{
  "num_hidden_layers": 8,
  "hidden_size": 320,
  "num_attention_heads": 5,
  "num_key_value_heads": 5,
  "head_dim": 32,
  "intermediate_size": 832,
  "vocab_size": 4528,
  "hidden_act": "swiglu",
  "norm": "layernorm",
  "norm_place": "peri",
  "norm_eps": 1e-05,
  "positions": "rope",
  "rope_theta": 500.0,
  "rope_fraction": 0.5,
  "qk_norm": false,
  "attn_scale": 0.177,
  "bias": "none",
  "tie_word_embeddings": false,
  "parallel_block": false,
  "extras": ["gated attention", "skips across layers", "capped logits"],
  "init": "orth",
  "init_std_qkv": 0.0359,
  "init_std_o": 0.0508,
  "init_std_up": 0.0359,
  "init_std_down": 0.0223,
  "optimizer": "cautious_adamw",
  "learning_rate": 0.00134,
  "beta1": 0.9,
  "beta2": 0.98,
  "weight_decay": 0.45,
  "lr_head": 0.00823,
  "max_grad_norm": 1.0,
  "warmup_steps": 200,
  "schedule": "wsd",
  "decay_fraction": 0.838,
  "decay_shape": "linear",
  "final_lr_fraction": 0.0,
  "batch_tokens": 131072,
  "max_seq_len": 256,
  "doc_mask": true,
  "train_tokens": 525000000,
  "max_steps": 4006,
  "dataset": "wikipedia_en"
}
Each number is 128 + 24 x the weight over its row's rms, rounded and kept within 0 to 255. Layers, rows and columns count from 0. The size above them is the row's rms in percent of the matrix's.

# layer 4 MLP gate, 832x320, rms 0.0452, rows 252-280, columns 80-159
size [ 97  87  96  93  96 104  99  99  99  82  95 105 107 105 100 100  92 104 100 104 100 103  93 104  87  96 108  95 104]
[[108 146 128  83 167 130 136 161 171 119 115  91 138 140 171 111 122 128 160 108 118 130 136 121 127 135 111 119  78 135 108 144 177 104 140  69 135 140 128  84  86 111 111 132  95 135  79  89 115 121 127 122 147 141 115 116 108 101 191 130 125 111 163 159  69 123 186 136 148 152 124 105 140 122 155 130 127 139 118 144]
 [115 152 154 117 129 136 135 116 126 110 154 116 143  92 151 101 112 136 155  92 156 153 174 135  97 140 127 141 160 135 123  70 197 101 157 125  95 119 112 105 106 126 136 105 124 154 141 140 148 134 122 187 124 122  73 144 136 143 153 117 103 125 147  96 111 129 102 123  69 147 154 136 146  95 146 142 113 112 110 120]
 [129  97 123 101 137 114 139 135 131 132 136 147 143 135 114 161 161  84 134  88 131  82 137 138 132 131 104 125 154 129 131  92 110 160 110 135 149  95 107 113 124 132 123 116  88 154 105 121 143 154  87 135 128  92 157 170 138 146 140 114 103 135 131  97 140  95 124 133 174 164 165 156 130 111 158 145 172 130 112 120]
 [114 161 141 139 163 141 111 117 137 130 195 141 168 140 142 133 107 135 134 100 183 179  83 110 128 105  92 161 113 136 129  94 180 130 159 151 118 140 175 109  98 149 131 153  95 133 133 112  83 123 115 109 124 144 171 121  88 126 135 105 137 170 158 123  97 132 149 162  90 138 130 134 150 101 157 117 102 128 140 141]
 [182 150 155 123 127 136 126 131 152 124 130  87 124  84 113 111 159 141 111 131 139  93  98 105 107 179 123 113  84  97 126 106 103 119 142 121 107 162 110 159 120 170 112 145 110 116 126 164 139 109 141  87 110 122 131 174  99  75 136 150 100 136 118 114 115  95 112 174 108 207  96 133 133 136 130 119  89  92 138 134]
 [130 177 139 149 142 125 110 126 124 127 113 129  81 194 140 131 127 101 126  96 137  77  82 140 125 208 169  95 123 108 122 127 145 134 147 133 144 165 157 131 149 144 156 167 111 163 116 150 128 142 127 108 147 132 136 107 143 105  98 106 121 133  84  97 137 130 110 148 120 151  97 149 177  74  89 126  81 102 131 102]
 [128 160 107 120  84  93 150 135 133 165 121 142  90 113 149 126 148 152 138 146 126 120 104 136 123 115  93 111 118 138 112 108  99  79  91 139  68  78 133 159 132 120 142 114 139 141 141  94 126 113 105  99 106 182 143 160 134 132 116 104 151 155 172  99  77  94 107 108 101 134 134  97  95  70 145 136 126 125 114 121]
 [120 164 138 124  85 119 139 136 129 111  83 114 125  77 144 119  91 112 134 123 126 121 165 144 126 130 114 167 146 127 151  92 188 135  95 115 131 154 124 119 117 101  97 116  98 109 188 124 108 166 180 131 131 139 144 119 146 160 143 119 132 137  99 134 121 120 104 159 126 127 157 117 138 125 108 120 128 125 113  99]
 [111 134 138 157 181 148 117 111 125 125 104 137 121 133 130 136 152 139 113 149 166 184 131 124 142 166  87  99 107 148 131 145 100 108 110 107  92 146 146 150 146 145 118 144 164 107 155 135 125 120 119 113 114 138 158 166 110 129 129 128 146 140 104 155 104 104 115 139 127 132 131  66 120 100 153 146 102 101  51 110]
 [164 139 133 141 167 130 112  89 158 120 136 109 102 134 145 146 139 187 144 113 133 139 151 118 134 103 146 167 150  93 114 113 147 123 127 136 194 107  86 144  97 146  74 120 136 109 161 107  85 131 144 113  71 126 125 138 116 134 144 108 154  98 198 131 121 141 125 151 152 171 134 150 147 184 137 112 137 132 122 114]
 [107 121 150  98 133 113 116 156 129 144 150 147 148 148 151 154 119 108 160 101 131 124  90 122 114 104 161 119 113 146 159 132 133 133 126 113 104  93 164  84 149 143 102 132 114 107 165 147 181  98 152 146 129 122  98 103  92 115 138 115 118 111 112 131 125 173 121  99 140 137  93 129 109 146 125 123 135 140 107 101]
 [133 136 150 124 118  95 117 131  92  84 112 120 133 105 134 134  98 144 120 108 158 112 141 130 174 108 117  82 142 124 138 134 100 109 136 138 126 122 105 131  88 150  92 148 122 133 162 141 128 106 117 151 138 162 124 117  98  99 114  95 111 140 144 189  74 144 156 128 145 142 113 133 164 138 112 125 155 122 151 126]
 [147 119 156  72 149 133  90 109 160  85 135 154 129 163 137 156 153 125  89 127 140 131 160 119 166 160 147 117 119 110  93 153 153 161 133 129 127 103 134 105 121  90 101  96  97 107 139 139 137 180 172 126 127 122 117 139 123  99 149 124 138 142  89 104 105  92 118 134 143 144 143 150 161 120 125  95 108  96 127 177]
 [154 106 105 127 131  75 127 121  81 120 116 113 130  96  85 145 145 125 108 144 156 128 144 133 120 148 119  96 120  97 138  99 161  97  92 120 137 120 119 150  80 151  90 143 117 157 109 144  73 114  87 152 124 106 156 155 147 110 151 108 137 176 139 115 144 125 146 178 165 172 139 148 168 127 133  84 132 108 118 158]
 [114 129 160 132  94 111 145 120 148 165 162 129  89  66 108 144 138 134 137 137 144 152 123 119 106 113 121 143 122 106 187 114 103 122 123 136 156  91 106 124 157 123 163 106 104 102 144 104 133 165 143 162 124 139 123 121  92 107 146 183 149 141 153 190  89 128 135 126 120 149 109 115 134 154 126 107 155 142 158 132]
 [132 118 132 151 129 111 167 100 106 142 114 167 107 110  89 170 124 140 144 120 152 145 151 148  83 135 133 152 128 131 110  94  86 106 136 149 129 117 126 114  95  87 126 170 158  97 132 124 128 157 135 139 108 108 144 102 124 156 131 126 139 148 129 128 140 163 158 127 102  92  89 181 137  98 127 145 128 171  86 124]
 [140 128 170 153 142 142 131 110 149 124 164 118 116  52 104 130 120 136  95 143 113 121 138 126  75 139  77  94 148 112 114 158 136 126 167 119 128 129  83 146 111 125 119 115 146  77 116 126 118 146 117 131 131 166 104 133 118  96 174 102  93  82 161  78  81 144 144 142 144 144 142 140 156 135 126  88 117 113  82 118]
 [143 146 150 106 141 150 138 117 161 123  93 135  95 147 134 130  78 121 110 121  80 104 122 126 162 155 118 134 132 110  91 141 152 148 138 123  97 134 167 132 128 166 164  98 114 128 100 152 130 128 130 126 125 104 112  97 123 121 146 111 103 134 136 183 150 130 166 136 144 109  88  64 118 128 172 112 120 155 143 175]
 [148 124 102 139 102 129 124 145 123 152  97  87 137 120 142 136 113 128 113 114 150 154 101 115 127 127 117 112 109 143 141 137 136 112 179 104 159 108 106 134 151 166 152 128 158 104 134 163 148 157 107 138 105 138 119 147 139  99 145 122 124 149 112 122 166 117 129 164 181 127 131 105 123 112 145 107 132 110 117 104]
 [123 119 153 184 124 124  98 131  79 139 115 147  93 176 115 147 122 120 141 133 113 106 133 117  87 121 175 143 121 158 156 104  74 163  97 111  81 125 149 136 141 128  97 124 152  79 162 147 133 164 123 124 130 122 126 129 154 136 145 113 132 136  83 135 144  83 117  93 143 165 109 154 132 111 150  83 128 118 105 111]
 [129  95 131  99 138 170 139 132 144 150 163 108 138 111 133 118 149 130 129 108 121 135 104 160 146 164 112 152 110 150 141  86 158 111 103  94 107 145 145 148 120 134 146 106 128 143  92 117 126 149 115 131  99 120 142 109 100 117 121 159 122 128  86  87  81 147 171 152 188 117  67 139 122 122 104 131 148 128 120 104]
 [136 136 135 138 114 162 132 111 128  74 139 128 168 129 147 113  83 132 130 186 108 139 155 126 120  94 116 141 173 113 147 146 142 164 159 136 129 128 142 109 117  70 137 135 115 106 130 149 116  77 114 115 132  72 142 115 118 138 152 131 196 117 125 103 148 132 143 140 151 120 126 109 111 128 136 120 163 140 122 128]
 [131  81  98 137 117 160 130 139  91 102 154 134 101 156 131 104  88  75 109 120 147 169 119 127 142 117 123 123 112 140 105 150 116 139 137 129 109 144  97 132 132 107 140  83 110 160  88 149 108 125 118 113 119  85 150  72 119 121 168 133 152 138 138 181 112 119 160 144 144 132 132 128 109 180 137 126 112 117 133 159]
 [ 83 148 113 126 146  94 189 195 146 135 106 187 162 139 145 157 132 112 103 145 133 132 165 129 138 142 135 107 139 138 110 119  96  87 170 114 134 120 114 107 130 147 143  91 106 124 115 101 158 144 155 105 123  76 127  78 145 129 138 153 100  78 119  99 131 140 116 151 129 127  99 161  84 121 120 140 132 130 118 151]
 [156 162 155 150 113 192 114 121  97 137 143 147 154 158 150 172 144 118 133  94 152 181 141 115 130 159 150 119 128 129  95 105 122 124  81 149 141 121 144 155  92  97 127 156  98 115  87 129 113 141 162  73 124 144 160 129 132 141 151 165 148  86 132 107 139 112 178 158 129 125 148 130 154 120  98 124  86 113  77 128]
 [148 165 130  65 126 143 136 122 143 125 132 133 137 121 131 160 110 126 105 162 110 168 125 152 115  79 161  88 113 156 126 132 173 142 110 120 128 113  82 169 115 112 114 154 107 124 145 140  94 137 121 140 137 118 101 145 150 114  91 115 157 123 138 144 133 127 126 124  88 150 115 130 131 145 123 150 111 117 142 113]
 [137 128 157 153 112 137 122 121 115 147 105 131 132 114 128  97 122 119 106 119 118 138 104 129 189 107 144 125 108  86 211  99 171 136  79 141 139 102 141 132 161 125  58 131 111 117 148 109 101 106 124 143 107 109 151 130 119 134 127  97  88 167 118 128  86 158 194 146 146 141 167 110 123  96 152 133 117 108 139 116]
 [138 118  96 137 167 151 133 164  91 102 164 146  96 136 120 132 132 106  78 109 116 123 105 136 124 186 129 108 143 112 103  85 143 151 132 116 117 101 140 177 144 103 151 121 165 144 115  81  92 151  88 129 117 105 122 132 125 122 162 167 111 110 146 100  85  90 108 145 125 127 150 166 134 137 144 126 164 137 112 117]
 [128  99  99 124 154 137  91 113 124 103 173 135 109 155 131 153 128  78 128 154 163 116 125 156 143 148 144  69 146 160 127 121  87 139 129 115 137 130 130 117 125  88 105 115 140 122 164  98 141 152 128 159 164 120 120 143 126 174 138 129  87 107 141  92 173 157 119 120 150 114 141 107 129 146 108 122 123 176 146 140]]
# layer 4 MLP up, 832x320, rms 0.045, rows 252-279, columns 80-159
size [ 95  96  98 100  94 106 100  99  98  94  97  99 100 103 105 104  94 102 101 104  98 102  94 104  96 100 106  99]
[[133 107 121 121 117 132 128 178 118 149 156 124 112 141 157 176  91  96 138 120  92 165 162 163 134 116  95 127 130 133 104 145 151 143 137 119 120 134 148 106 156 119 184 161 115 107 144 140 129 163 116 159 170 121 138  98  97 128 137 112  82 150 141 162 103 120 172  72 124 114 143 124 118 107  88 108 117  99 148 137]
 [ 94 153 171  75 106  97 147 117 159 160 160 118 186 102 109 111 165 100 146 155 164 106 151 127 132 105 106 130 140 148 128  95 106 130 113 112 109 134  82 117 138 149 140 103 115  93 134  82 132 102 154 110 103 133 110  96 161 100 165 105 132 140 175 126 153 122  97 112 150 108 121 127 166 101 116 135 131 125 110 106]
 [ 67 169  92 117 138 153 129 145 135 123 124 122 126 133 123 132 114 122 126 120 116 106 130 137 115 127  74  95 172 111 130 112 128 163 114 174  64 141 147 132 114 171 175 119 129  95 110 147 146 123 130 107  90 149 145 149 138  76 138 124 121 113 143 127 147 151 153  83 120 128 100  88 133 126  82 153 123 127 129 115]
 [137 126 149  93 112 111 156 137 141 153  80 152  77 122 152 137 137 118 113 126 111 116 141 136 104 113 157 102 156 157  98 138 103  97 126 139 123 145 133 161 137 143 150 148 113  76 117 110 135 113 104 154  43 124 144 120 128 122 140 125 180  89 168 154 151 112 102 116 127 136 136 130 135 154 122 143 149 105 125 128]
 [117 148 122  77 106 140 119  96 164 134 105 134 172 141 121 144 146 154 118 145 120 125  75 119 116  96 136 131 111 108 125 117 148 140  96 130 122 131 126  48 120 138 111 132 147 117 130 142 150 150 129  95 102 108 105 154 138 149  85 138 149 139 146 165 143 112 132 110 133 152 127 155  97 127 127 142 130  97  89 153]
 [150 159 137 119 134 117 139 142 160 151 119  95 128 109 143 132 127 123  82 120 116 122 136 131 158 125 147  68 120 138 126 154 137 125 144 148 109 165  88 138 158 100 125  87 108 120 124 151  81 114 134 147 110  92 139 106 115  95 152 148 163  95  97 114 109 140 164 107 129 123  87 125 123 113 140 174 147 128 116 139]
 [143 115 148  99 131  96  79 105  60 158  92 123 147 150 106 124 100 174 154 105 145 140 152 119 132 152  72 112 161 180  82 138 129 100 120 130 146 105 140 116 120 136 131 117 149 152 146 121  99 109  91 102 120 126 113 136 127 175 113 121  90 143 137 129 119 148 117 111 132 135 162 148 134 138 168 145 123 113 109 110]
 [119 103 112 118 117 127 108 165 120 113 156 139 160 160 125 167 150 129 143 167 133 126 122 162  91 122 127 102  92 151  93 165 101  81 127 142 117 143 146 137 151 135 151 139 138 132 110 118 142 109 114 110 125 103 143  66  94 107  95 127 126 158 176 110 146 121 116  98  86 140 103 142 176 186 128 156 115  99 154  97]
 [111 174 147  97 176 144 105 124 132 140 119 161 108 125 125 136 135 162 131 106 100 161 129 102 141 113 105 106 114  91 126 107 134 129 147  99 149 111 116  70 103 157 143 139 186 100 128 132 131 107 106 120 142 102 153 124 146 118 134 164 113 151 111 135 144 146 134  80 180 126 118 189 117 107 118  92 136 163 127 115]
 [136 143 137 130 121 124 139 129 120 129 129 158 169 100 132 138 123 157 125 107 122 178 129 126 117 138 105 150 152 176 134 114 119 119 147 148  82 122 143 137 126 133 116 125 123 142 109  84 102 106  78 107 145 112  89 150 133 143 159 121 126 162 136 125 155 143 164 162  97 139 174 142 112 145 125 120  99 138 127 141]
 [161 133  96 134 105  88 153  73 131 160 146 107 150 121  74  91 170 142 136 136 124 137  94 125 110  96 116 153 114 117 102 115 130 114 114 143 124 120 126 107 108 116  99  82 113 147 131 166 153 168 135  94 144 131 126 125 118  80  86 136 177 157 140 158 124 116 142 179 144 142  74 112 119 130 148 111 103 124 151  98]
 [138  89 144 130 146 125 128 123 155 167 105 105 133 146 163 101 122 119 104 131  87 102 104 100 110 111 117 164 134 111 135 143 152 120 132 157 153 124 121 140 143 153 157 120 112 143 124 113  86 108 119 138 104  89  95 145 135 135 126 121 146 118 100 120 152 152 157 117 168  90 151 101 161 117 127 113 104 146  90 133]
 [ 96 125 114 156 148 138 135 123 136 108 111 148 101 153 143 153 125 107  99 114 131 158 176 105 103 155 110 139 113 127 111 114 100 111 120 158 137 137 152 157 104  96 131 123 182 169 139 115 146  87  85 125  86 142  83  90 117 117  92 131 121  95 123 106 163 121 109  78 179 142 148  78  84 117 110  98 147 148 112  75]
 [137 107 136 131  78 146 141  95 113  96 145 108 119 137  85  87 111 168  77 130 135 114 117 150 122 150 176 159 160 117 157 138  79 141  99 103 133 172 141 108 120  97 111 104 127 154 135 105 115 142  98 158 109  88 139 139 104 125 100  94 125 131 102 137 127 116 123 146 140 107 154 176 174 143 140 156 105 104 134 171]
 [101 124 108 155 151  77 123 115 154 125 145 150 131 138 137 120 113 118 118 132 163 127 138 146 113 120 174 179 116 114 178 121 131 150 150 138  84 110 146 109 170 124 124 141 117 146 160 147  74 144 102 120 135 135 145 178  90 117 128 150 129  95 153 148 109 158 116 140 143 134 130 161 122 121 103 119 153 109 167 115]
 [118 139 110 143 170 130 114 116 128 140 115 113 134 158 132 102 136  98  92 115 138 113 114  89 118 109 146  87 159  86 130 141 143 167 113 138 132 117 124 104 180 154  95 114 127 173 107 139 139 137 121 117  99  97  81 154 121 110 116 148 109 164 143 136 103 116 162 137 162 148  66 125 115 128 109 113 160 147  95 142]
 [132 142 168 115 168 105  97  85 122 111  92 113 117 156 111 132 133  85 149  72 126 134  81  94 120 113 133 101 140 103 129 128 129 105 174 119 101 134 141 115 130 148 121 107 124 176 120 156  79 152 118 113 118 107 100 140 133 114 142 161 143  94  87  99 149 181  89 120 104 125 154 117 150 116 133 118 140 174 128  91]
 [107 109 127 113 127 129 151 145 123 107 110 142 110 124 110 109 160 127 103 134 122 136 152 107 141 114 149 133  99  99 126  95 161 120 110 130 134 127 110 121 121 162 113 128 126 140 114 104 156 118  67  92 148 132 147 113 126 115 118 140 142 167 106 152 129 139 130 127 135 120 104 113 144 120 117 103 190 151  91 125]
 [123 121 137 141 125 173 116 111 124 131 131 157 157 136 139 154  73 128  86  84 113 142 115 125 107 116 135 118 144 161 107 110  97 115 103 158 146 120 138 125 136 160 148  52 129 137 163  90 130 123 106 145 128 134 170 148  96 157 126  86 111  89 152  98 129 128 143 107 136 142  83 126 116 102  97 109 117 136 101 163]
 [127 101 164 142 127  97 113 156  84 146 135 102 137 133  90 129 109  93 119 157 103  72 127 155 153 131 171 144 116 130 156 137 158  79 130 154 146 137 155 131 108 132 143 134 164 119 129 167 138 138  73 131 128 113  98 165 144 101 121  90  99 144  99 136 116  83 122 126  98 117 174  89 107 103 151 118 142 114 139 160]
 [106 140 137 115 138 130 129 115 126 136 129 177 145 125  78 165 139  83 160 145 152 126 120 116 101 143  80 116 149  88  85 128 120 128 150  88  98 137 110 112 103 121 149 140 119  74 128 128 116 168 159 178 159 145  95 129 134 142 153 120 128  92 107 166 109 138 127 139  93 115 145 161 176 138 139 125 160 158 121 121]
 [ 64 136 107 195 142 150 117 110 134 150 105 109 144 118 124 140 137  93 145 180 132  95  92  88 170 136 146 132 153 143 119  88 121 153 106 115 108 129 114 134 107 155 106 130 123 134 127 175 138 132 167 130 114 143 102 174 137 165 131 104 148 166 124 178 128 131 114 103 117 122 129  89 151  81 115 115  93  97  89 110]
 [123 125 142  95 166 116  91 137 104 138 123 121  76 157 140  84  95 123 136  82 119 156 115  90 134 143 151 123 138 115 142 112 136 139 141 156  92 109 126 135 140 111 131 129 142 123 136 119  98 144 131 116 128 120 134 129 148 132 115  78 149 157 165 203 158 134 139 131 116 119 154 109 118 126 106 125 142 142 122 120]
 [117 172 104 123 123 170 137 119 115 152 121 159 141 167 120 174 150 124 116  90 125 141  86 126 107  96 124 133 104 130 140 140 126 146 151 119 142  99 103 143 105 150 134  99 107 116 167 144 123 151 155 139  93 134 129 105 155 148 136 131 130 125 124 135 110 115  96 108 128 132 159 143 160 115 103 110 112 115  91  87]
 [120 142 154  95 176 117 126 130 133 115 150 134 118  88 118 107 154 107 142 106 172 139 144 130 146  89 116 107 151 152 118 147 147 157 150 134 148 153 102  84 148  91 121 137 102 149 149 140 110  96 116 124 129 122 170 129 104 134 128 146 119 132 136 136 117 177 130  92 131 129 149 172 134  92  97 110 118 144 122 137]
 [131 127 146 136 118 119 102 124 140 146 144  80  77 132 137 106 143 112 131 103 151 112 152 115 134 142 153 139 164 112 140 115 122 125 120 169 126 114 151 131 167 133 140 105 116 117  97 143 169 130 164 142 138 145 170  75 119 114 123 171 114 134 149 151 143 173 170 134 160 122  75 167 109 115 175  99 131 115 149 125]
 [118 154 148 117 110 156 110 119  81 113  97  94 119  94 115 138 118 108 149 140 153 134 140 115 116 136 172 133 120 134 115 179 143 172 119 107 121 124 122 136 123 141 119 144 124 156 123 110 135  94 180 102 129 145 111  94 103  96 147 103 119 116  85 128 130 114 157 130 134 118 169 131 125 112 122 146 153 128 116 108]
 [145 156 122 116 149 133 130 183 147 138 112 144 148 120 114 160  86 129 109 114 126 151 116 147 176 145 113 124 137 113 142 112 132 125 144  71 116 156 132 114 153 111 122 127 147 139 211  95 134 142 111  79 130 144 156  81 155 116 131  98 130 115 130 167 119 141 127 108 153 111 127 177 143 180 114 116 165 120 123  84]]
# layer 4 MLP down (transposed), 832x320, rms 0.0424, rows 252-279, columns 80-159
size [103  92 100  92  92 105 104  97 102  98  96 101 103 104 100 104  92 104 103 104  97 105  93  97  90 101 109  95]
[[ 84 142 104  91 120 107 159 142  95 142  98 146 161 107 133 117  98 175 136 114 105 119 113  95 116 147 106 162 147 112 120 114 148 118 114  88  88 100 125 100 118 164 140 149 101 158 157  72 154 109 106 142 141 158  88 140 141 113 179 102 128 130 121 123 136 122 104 165 120 134 140 128 109 113 136 113 163 127 110  73]
 [101 123 148 163 112 103 111  96 132  91 173 144 140 124 119 135 117 148 109 134 123 126 109 128 127 108 138  93 119 147 129 118 123  84 105 132 183 130 103 141 163 154 144 107 140 118 126 139 130 103 111 131 150  81 145  91 169 108 117 110 120 114 101 145 116 170 108 113 163 111 111 142 146 115 129 139 153 134 114 120]
 [146 115 139 139 122 154 120 120 132 115 155 143 145 105  89 115  76 102 116 137 150 163 122 100 125 135 181 136 109 131 147  90 142 153 139 138 109 147 131 131  94 151 160 126 108 157 120 141 175 124 140 133 124 134 137 137 127 126 143 174 141  95  78 139 114 165 136 150 131 112 121 154  99 134 162 110  92 119 136  73]
 [113 133  61 151 131 115  99  93 109  80 154 136 137 140 150 136 115 129  87 146 143 129  92 148 164 155 142 166 105 164 133 136 118 162 123 157 149  84 127 157 139 108 116 134 179 142 143 178 137 113 131 107  85 143 141 147 112 118 141 113 130 114 148 119  95 120 153 126 119 118 127 136 119 103 128 131  91 138 150 122]
 [108 127 155 135 146 126 127 140 117 133 128 120 152 140 124 117 143 173 125 162 127 114 126 166 169  95 157 130 102 142 121 130 137 116 100 165 154 100 111 139 132  79 107 115 101  91  99  76 125 118 139 105 147 105  91 153 126 169 124 124  88 115  93 108 155 158 120 154 111  55 179  92 120  81 125 111 162 121 122 135]
 [109  88 133 133 144  58 140 148 184 132 124 145 148 143 118 129 131 134 146  72 171 128 154 125 132 133 144  78 158 127 141 114 120  98 169  99 140 144 129 147 145 102 133 128 146 101 151 127 175 110 110 153 157 136 128 112 112  82 164 173 138 128 117 142 105 109 120 160  79 106 114  95 128 163 126 153 125 107 134 130]
 [141 140 127  76 108 130 136 128 143 163 122 114 149 125 144  97 132 141 112 108 118 115  78  87 138 155 136 125 162 157 116 119 135 155 121  85 108  76 172 121 146  84 149 129  91 118 135 153 118 133 135 117  94 131 167 140 145 180 142 126 101 164 103 137 148 118 147 157 136 107 149 143 156 164 169 165 121 133  69 128]
 [176 121  80 137 133 107  99 111 142 151 145 167 124 121 103 153 136 149 114 158 126 109 143 128 118 126 159 122 127 151 172 137 131 119 162 115 117 129 129 136  83 114 107 134 136 100 118 156 138 155 146 115 112 109 132 131 149  86 166 105 142  60  77 147 145 134  83 144 105 106 119  93 143 147 126 140 121  77 153 146]
 [ 98 133  68 140 144 122 118 144  76 122 164  85 106 133 119 165 108 122  90 135 133 154 130 131 149  94 105 132  98 157 117 132 140 115 112 121 140 125 135 170 119 132 133 112 128 113 164 130 124 106 151 148 133 132 129 131 113 124 125 108  91 127 126 151 156 148 126 104  95  89  97  96 126 117 159 153 134 119 193 138]
 [139 139 120  88 108  79 130 122 131 139 138 155 116  94  93 128 108 129 163  91 140  97 153 137 128 115 150 140 139 145 146 105 136 128 118 148 133 137 125 107 121  51 129 149 125 130  67 136 123 167 133 132 107 104 134 114 129 160 154  95 113 119 136 153 155 159  81 118 100 125 150 137 160 182 120 139 146 123 129 104]
 [161 167 136 140 146  95 116 127 140 178 126 113 125 132 128 122 154 141 125 100 132 136 144 180 110 140 104 116 117 135 141 134 137 141 146 148 125 130  53 168 163 139 117 147 130  97 149 153  94 133 129 126 120 123 110 109 143 112 126  82 119 124 138 108 107 126 120 142 152 101 108  66  93 154 161 144 153 105 150 102]
 [122 165 158  97 119  83 126 125 149 125 126 162 100 118 155 117 113 140 101 173 129 137 116 124 132 162 116 173 116 139 122 121 148 122 131  96 143 157 138 130 139 146  98 128  92 144 160 117 135 168 140 135 137 167 129 149 159 106 132 107 134 159 126 154 119 109  86 115  93 168 175 161 142 128 124 151 108 125 146 125]
 [152 182 148 156 133 168 131 104 103 129 119 119 126 138 178  92 123 113 134 113 105 128  99 165  78 146 107 106 125 144 116 131 114 110 135 124 165 126 119 101 140 112 125 155 142 144  79  95 137 119 127  83 129 119 146 127 120 113 153 129 131 125 125 120 115 109 146 146 153 112 146 112 129 109 146 136 181 130  95 125]
 [145 134 140 141 100 119 137 135 131 139 136  97 156 134  80 129 155 133 125 135 116 166 137  92 125  93 116 102 120 109 149 171 183  84 153 158 122 122 161 107 114 162 101 108 125 150 131 120 136 150 139 153 157 156 166 128  76 111  98 124 160 108 154  85 123 158 131 107 125 121 112 140 112 143 142 134 147 116  93 123]
 [114  92  99 141 104 138 141 121 144  92  97  94 120 121 143 112 132 147 108 161 135 159 128 109 116 101 168 129 123 135 160 122 104 132 158 121 127  89 145 101 151 160 101  93 136  84 116 141 108 167 159 180 120 117 147 158 121 135 107 134 124 124 117 171  95 126 116 121  81 174  81 137 113 114  80 141 147 153 102 140]
 [135 137  96  92 154 133 108 128 111 178 103 141 101 172 120 128 120 115 111 130 146 156 176 108  91 127 154 120 130 167 118 130 130 135 146  95 129 109 151 124 136 130 139 128 163 109 112 138 128 103 167  96 154 144 111 120 117 107  73 124 107 108 141 146 178 119 118 143 131 152 107 149 123 115 151 139  96  85 122 108]
 [149 149 126 137 129  67 124 119 139 137 134 113 100 146 103 133 133 162 154 108 103 123 146 119 118  66  73 131 110 104 100  73 122 107 114 129 100 126 113 128 139 107 101 142 120 121 136 127 135 101 125 138 118 113 139 145 111 113  73 163 169 107 111  58 116 147 160 121 139 139 178 143 147 126 119 119 145 146 145 150]
 [ 94 102 139 106 153 102  69 116  91 156 111 159 144 114  92  97 143 153 142  93 150 128 146 152 155 131 110 131 131 133 101 101 130 135 139 116 162 128 133 161 123 168 100 119 121 163 120  71 106 181 155 139 147 126 121 133  92 122 175 136 136 109 195 168 168 141 108 141 133 121  94 111 165 135 150 139 141 121 133 146]
 [124 142 116 176 156 122 105 145  90 156 151 153 121 118  99 136 122 136  98  70 134 152  95 146 179 153 122 122 132 159 129 128 119 107  98 108 105 134 149 127 128 115 124  88  87 119 139 106 132 154  81  89 133 158  97  87 129 108 163 146 121 132 195 114 114 124 110  98 113 134  98 162 131 146 124 123 115 137  86 133]
 [154 112 150  98 136 142 113 142  71 120 121 120  78 146 159 138 127 153 124 119 146 114 137 172 147 148 118 118 115 157 102 141 147  77 128 150  96 105 122 115 159 118 142 112 150 165  98 145 120 142 152 140 159  90 152 145 162 163 136 115  76  90 145 150  98 158 151 142 133 108  99 126 131 146 110 134 156 134 131 131]
 [108 111  97 127 155 110 143 134 117 125 175 137 151  81 125 131 134 125  99 132 110  96 136 144 136 105 111 127 121 112 144 120 151 129 108 156  80 109 133 143 137  77 119 134 154 128 107 163 107  79  96 115 147 112 171 102  98 122 120 122 104 148  64  99  98  96 112 131 181 127  58 133 118 134 126 150 131  99 146 120]
 [154 166 150 114 122 134 132 160  57 175 123 135 112 140 130 117 110  98 110 124 121 110 102 158 148 129 124 124 125 160  93 153 136 124 143  89 123 114 100  92 142 114 157 120 159 129 161  68 109 126  92 118 109 135 111 134 120 147 125 108 137 176 111 134 106 123 145 148 156 166 113 170  93 122 129 110  89 134 154 160]
 [108  82 101 131 107 137 139 113 118 133 119 134  95 136 121 138 100 147 165 126 122 139 144 125 132 165 111 178 125 156 113 113 136  69 184 115 152 107 110 115 128 106 125 122 141 121 164  82 134 143 141 155 140 136 135 171 148 144 119 126 162 120 106 177  84 122  96 163 104 188 174  98 146 138 106 125 144 166 124 134]
 [ 91 125 112 133 179 134 183 135 134 115 108 112 119  73  83 138 147 156 139 135 128 130 134 141 164 148 150 105 120 124 121  95  91 118 137  95 125 135 102 106 105 111 103 118 130 150 134  79 129 131 173  74 142  83 120 115 148 155 114 104 110 132 151 129  82 129 128 108  98 156 139 146 141 128 115 156 140 144  96 121]
 [117 122 101 184 136 107 111 143 120  99 156 100 163  89 100 110 131 120 153 133 150 162 116 137 139  61 147 161 108 176 111 126 135 118 123 116 117 155  82 133 133  63 116 153 121  99 108 152 156 119 134 124  94  98 128 110 133 127  89 120 107 135 132 116 114 151 135 148 144 118 126 157 124 107 157 162 122 121 111 141]
 [118 148  68 123 119 105 151 103 106 125 134 107 122 121 127 100 125 146 140 134 129  65 150 101 108 114 115  83 133 141 129 125 127 121 142 121 148 122 111  85  86 144 139 126 107 136 164 159  78 132 109 117 133 104 151 195 136 125 159 105 135  95 106  89  95 159 174 142 113 128  80 102 143 156 120  73 131 128 147 105]
 [159 104 139 195 175 151 143 133  72 149 125 144 115 136 119 103 103 157 136 126 135 113 124 184 118 143 129 108 137 124  91 124 123 152 119 163 178 169 148 123  89 184 153 115 161 122 153  93  77 129  94 136 138 113 148 116 119 135 130 156 118 100 125 147 131 120 122 153 149 140 125  86 120 131 117 113 148 114 150 169]
 [151 115 106 133 182 155 124 166 164 134 163 117 134 156 156  88 168 120 146 144 145 141 104 147 151 169 148 145 139 107 131 138 123 155 170 104 147 119 151 142  87 105 109 147 117 124  87 148 116 110 132 129 124 124 137 116 126 123  90 150 113 110 148 103 113 148 114 149 121 108 148 161 108 156 130 146 129 111 131  56]]